Weights of a small transformer language model: rotary positions, 1386M tokens.
Each number is 128 + 32 x the weight over its row's rms, rounded and kept within 0 to 255. Layers, rows and columns count from 0. Numbers have three digits each. The size before them is the row's rms in percent of the matrix's.

# layer 2 attention key, 384x512, rms 0.0788, rows 314-383, columns 64-127
080:174120162137110131128152132107144164139173099146113117150127097093135142075181086124126132106139110131112085075181083086165150130080099161108116165155161118129093146181143141131189138105084179
078:122103070133128133151090088139103043100106150136109166118118069082123132208181083111088138140115080166029153148127152139144178165131165103096126120113105170108116161117136194157160166129136109
082:124076172155178175142199078132145095117156157121109119151120127173164147096142110140150183107135119136145102093171172132125139086120088139130106087178108104142106106111103150127103107094197134
079:129162076086120117108163123132144144129144066123128144163166162157097129093087158104108140168088202124140170093181052122186079104077108145122184095104175101132117120124142086158117194126089140
084:100159121214073103122130128081079116126137185177125166137144109150143143130072127128123075119195100088133138171083121128085148170159169132142172091142066098152151072088115050170113146205214141
078:110150118124086136107099100090100119125135124117164102144063122090085134090132174109140089067166070112131072118107160148089186158119151099159128128183171093111105153103078158131134096158098116
071:132100132154144131075080097109095192146174095159171134098113071122136125160169104158122141096192119159107104093071148127077163067114174112089136136175115149155144153126141202133169090156095102
081:102101077148200109139153160120171123158098137172156138073106085120129142100089090177140158132081087101108130096084093175061156093164171134152123106138113136163117129138110096138076111108141049
080:118123128147060077166103166114111105090142147134098145137097171176145122137106174112109069145095138122117141092112173144098121120089137163080123069132109086095111087086134133059115104129168169
073:149129114130113148135111119131094114113147107171072106199147160074114061116153137169139157107184153160139120098105167116190155130155157145140101151169121167159143180148096076115130147119158064
083:137118074119120117171117163112120171102154138120158154097077114167155112174184105138127091124163120163111141146092155171084113116048149173098145122133158078158118147123141137082120144121134067
081:113148114119159161142128132139098141151142150135088120156130162122062088100199148092097140144156144091082068153111065140103110127118156095126118123122114115108153105079124090182130144087218091
078:159088134132105100106117184139183077074119110101196101145101122103154155157140099143097132163125077108160070143148154111129170127152128103097059178112137142104116134095158130039115115154064190
070:111114113138100133166165168066157160084169104124105112112110097135108135093149112118173137104120127155131140117154090139121077151095098123055154086146158139158099177125155078096115143149140064
082:156117144183064114115157186131189140109100128137131051129129210129139134131105115137127147172119155106089125150096171137120132156139147099161114093118180122107097125099128061080122101133120070
079:131136101162137135184160112129133106087203135160096130163109158149094135136133080082128152094152111124070141171158143098155139156136159075120101127122202135133114124053116106158088181112184114
077:193125137100085123186122166108129154130116182106144106151171118136164140081162131145100141154137184131075098118179171162109104136131146102093152078146122153084115159098152112178114158093150116
073:119102077180150042124104182156170139156196095187107121090153160099128133086106095122106163140127154113120128133134147157126142082086167121104117103118128164158120127113190093158157137125118137
088:145106172081122174086069092108140193179095190150115194133149138095103155139157142156131101128072169137139114130134120100135129190103077160158135128121125110095112103170081128118149117102100188
072:123128128136172116146198129113176108108075096095171131185127167132160141111141084143109163114079102116100116140170099127212124130162118109165164118101112112113097174115061107112136136154066144
075:157159079125119132182087210147160127149070140175118121081120104147124157161096133110109112176086071098110090159121136171106178089222177066113105133101105105151124135115145088075093143166187095
072:168127099163167162125185072150143123109125135159171131109156156138115168171149121086136138113109101132107115134135126088162129140130140128177138088175106098088166146139141166149174188143114117
081:123149098140187138118151084140173150163182134115097119059091138148113097172058134111152130140091118101182157113125172109119130117168105125121097123144140127136120089103150162105123091137166137
080:095136142179139102082182110160112146077153132085101146123101133056123101191143154118146097125109192136156098082145096112143108175098132130108138091107173127122163123150119151143094132110116096
071:102170097141118095088181161187140084077123100085143139111143164144141129092108103162135130127133094148165154115120104138135146117131078103191151131110079082162191076126127129112132149113081135
073:147137105114118156080089059096136108165091099155117172127134175087124117117112156149145176099071212108097136096156175122131142074154138156105113162121166160029121107120126121160134150092089144
077:125156107104072101173133115110185083141119129120153078133119101130135173099158162179114155148152155128173149178101169145168110135148150086184106101125144123131130152077084083109139105100172084
065:117155060103136103100078121109155134090097101108154152092087119094083179179091115169112100157098095128141174123136126173075103122124117170112156107084075122122168110150194067082097139117076110
081:147121169128171071158153115140130153092160140126128068138112158142142126127140108161068105166105115116129099075151123078196102121100165120133098076143163147096138144120132146112140182102073158
084:159147090108162189146138129128074133105129182086104142093106168164132113147114107122104109163116097090093131083110157165156118165095114101121107071142220093121096080118165165084165149177108125
088:106132121158213109128158095102133085091180121138084101171060119059057125178104099120147181114126093153144164122155104128177171166199144053108086096133113097078140156116123085134086142151137137
069:153107116181078126098131141108200106076098094168108133122115118154138144124154142110149097120115129144100084099144116097110149169103119128049090172123148148178130101088145097157108059145103155
076:105094101127127148106104086151080124165123123137091159051125123132117097100057089079142071124103111082149178160089166134053157156105140119099173105117130085158171033116166209113156141173138118
081:197122109136131114167077157159125090143132158092147137163100180142149108198164145153092141170140057111113106156142129164179177128081116178104137115110151112101130136106161150063210153142176142
083:119136166112148127171166158153143162152118140182131148110080143117163154129159105108094155147167210152146117074127100087119163085121197164105074138174177116163111145129083101101118062143138151
080:171136121122138152080046123157171127145107126159165105089097137061130177107108129131083131162134156102055151159170177120094155122106131126156070154095121123049139116112180130168172163134126164
078:169127150155113181106094156115120110196152061151121147165174128154112129148086132127117079093156057089094137198127192125073151178079078171107087171091150144132115085154180147090114115145133175
072:090158134105127136156138122177119139108109132140130111104116074145165117115203127118165134119100136135128123155115170053067188120155180083093097133095076142118176152023163181119118106170145091
084:157128112101054080131083188181125112135085118071160112141053121121074130120164133174076119152106084079123126164119127154168143135162122133189187106082133129087115190143126136129142122085051113
084:094137137141084081107117064144087097084189140132094177204079102114142103153180097107085171122180149154091156107153104093155162109108156110131165087175099110063055150172118190146176132096149176
084:115082145131087158088088095095122127125126095102106128152151088179131134101147099149164117089104145107150139141110079087136105107131070163155098150131138136174088161107069130071124082159122113
087:124144113144090154112106085161143117149136139079122138107093103115133095130074126124135109163157115082148179132146157147046116157119115115134171098159177131137071106072187167071140172153110109
081:133137100101133154144133131162124104137119109106153080124152098120124168049109140145114139181165183111209120086153144138110106149118112107145145141134086116110169136094147064142138177111147101
073:135132176120117113110110104107169171142163156115091171130072169133111162153154154131135105134156097112149126085105109044183135139161122121169132122102091105092155078142174080091176157101121192
081:092179092140097077082123146125120176102110094171178105126161143105045126171109206141102111082088175142126163108148126081124104147095146098127127100081068126092206099124127090166136083163106108
073:170118069172168143157130118109214087128128144149108127105113113136083097165131122124185122109104117141154090158124103211103148150149080159112035159125125140139143148126165090069081123108165040
073:142133113136070124122112088147139182137132185203121130139099097094070136139187158115093103086144138145128142095119156135134174172119159114117200155129103125131124153081104135135171090165160125
087:158124074116149062142138170149145083113167168148101162103121130108123114169151052132091092130150101140128168111141079044156169134079113187122070149111116135098103085127142147125140172163126168
080:130123142122106158124074132144153132065165097135098045154123096143117123084125205188131114178133137095149120151107153149104098064164171069122182155102103146099084157117090123112118185094158150
072:211076148151151124099168223172105106132143164106174151154139142136112143177159165105079116140103162158117148157213112153151112180060163090117117126131131141167123139051141135112110086176160162
075:158117125095118140209066138109113102106140099164052181100152094152140126119145097186109090146184164155104137127119144137138129084132125155088142063130104117132089089092118123116168124134157071
077:164114059121153160128127119127124103131118089024157102158123123109136174131082117088102132126095110103153065147129169076094207090106150149111129154156155124122116136147114152087117182132124127
078:084123126086109165040141075129107103123075160094178082138145068108127093125149073175139148101080082185151121110173094051109122135097107065155146132128125114050143153158138145143100127142091141
077:148137145091131195091154112140139081104124114150153120087121142080183102081102138111155162104167155136109126157085154203057142136147121102178068121120102144174155152190168147176110088109098078
077:206139091105128109155086121126205139174143134179120091130135144166101117070118173185080124142074169070156077155109113106140066122123122104165130117131153143080157132090135114142184171096127087
075:136143168125092095159129100087130122116164104138147127132084142117157163148106132145129202145158195144136128082132121097170188147153158117086157114104129145094120151185158135125125103112147135
073:095132105145130147110066086147153148095102165124108171124131079162117127160044187160163189168071122097086150120142121110098114149105144120052192082085105142094177115095102132144096114093162126
074:123104117184129135081099121139160148181135081092104123100176138124164140132089183133140104156116135100163128126118157150078148125138172188172098211153155165181182152122204114079135122123121145
068:122161161074122115122103099121118116157150129091160073119124117113172151122137162145098135134101123073169091109149080132181149099160153065113121169113140083083108123099076168105139098076114144
068:129141074104099183120031139060133162172111139181141115116149117142107179133108125120179135135121117127118071133095141161152150133104116124103140124152094137131115143166120122146159095138133098
072:172106098134141141118104173101166098166183084111125114120116118137178146133121162163197164081170061115121094129111178146132161123159094159130070159127138118160120164136174088140063141104183095
074:099134158094131169177176069154089067071128095138072122137172146171145130095111087110154183137181072115062132140086094169150139125243109061169128120122161122104121090181126159139091121120128124
082:146121179130146134114158161168096126145103143191135101093060166125138141106149071101063113165157131169110162071143140183189114125105168117160136123152172129102116133090078153150133094091130198
085:115154099123116080136081106065127151089160162161107131023134131124082170145073090106134100139129178112112107091142097146144113149089125164135150124143130156135156065117141148150141144191072154
076:091095141115144121137100083133085133164153198150172094161165105153114136065112063092130097169108086137152107140129160132188140114147136108151142122143143135096120114103131168130139181128130150
078:084134068166062116124104217153100087128101087108151155082041073117132141208145107174096134167118069144088171157107204146071153103142221131127185124086099133171164141080096089102080121112147100
076:144103163067130111136076099157145123168107164096122146066158081137164166145125079079127155185114204092131157154120144135132084120104109097144174113124163145127082104098098206103145113108120117
088:109129130106126095141121148185080084136209173175136141176228136113177126173095073112147090105188105102102146140136111134128123108113085148124123113160108098152083091185162163170109122169153160
079:160155090140113107167172153139152084081144131138136098141147126139197146099165095101144078157138171163091201130136114120115075170075166128117168130136170127152115139158186112186156114164150146
080:080094151162060097092160141166129062076188085165108098190073119112071098102168141094115102129160175170140195156149173140062146115109153124134125146100077178145136104090105124194071083118180148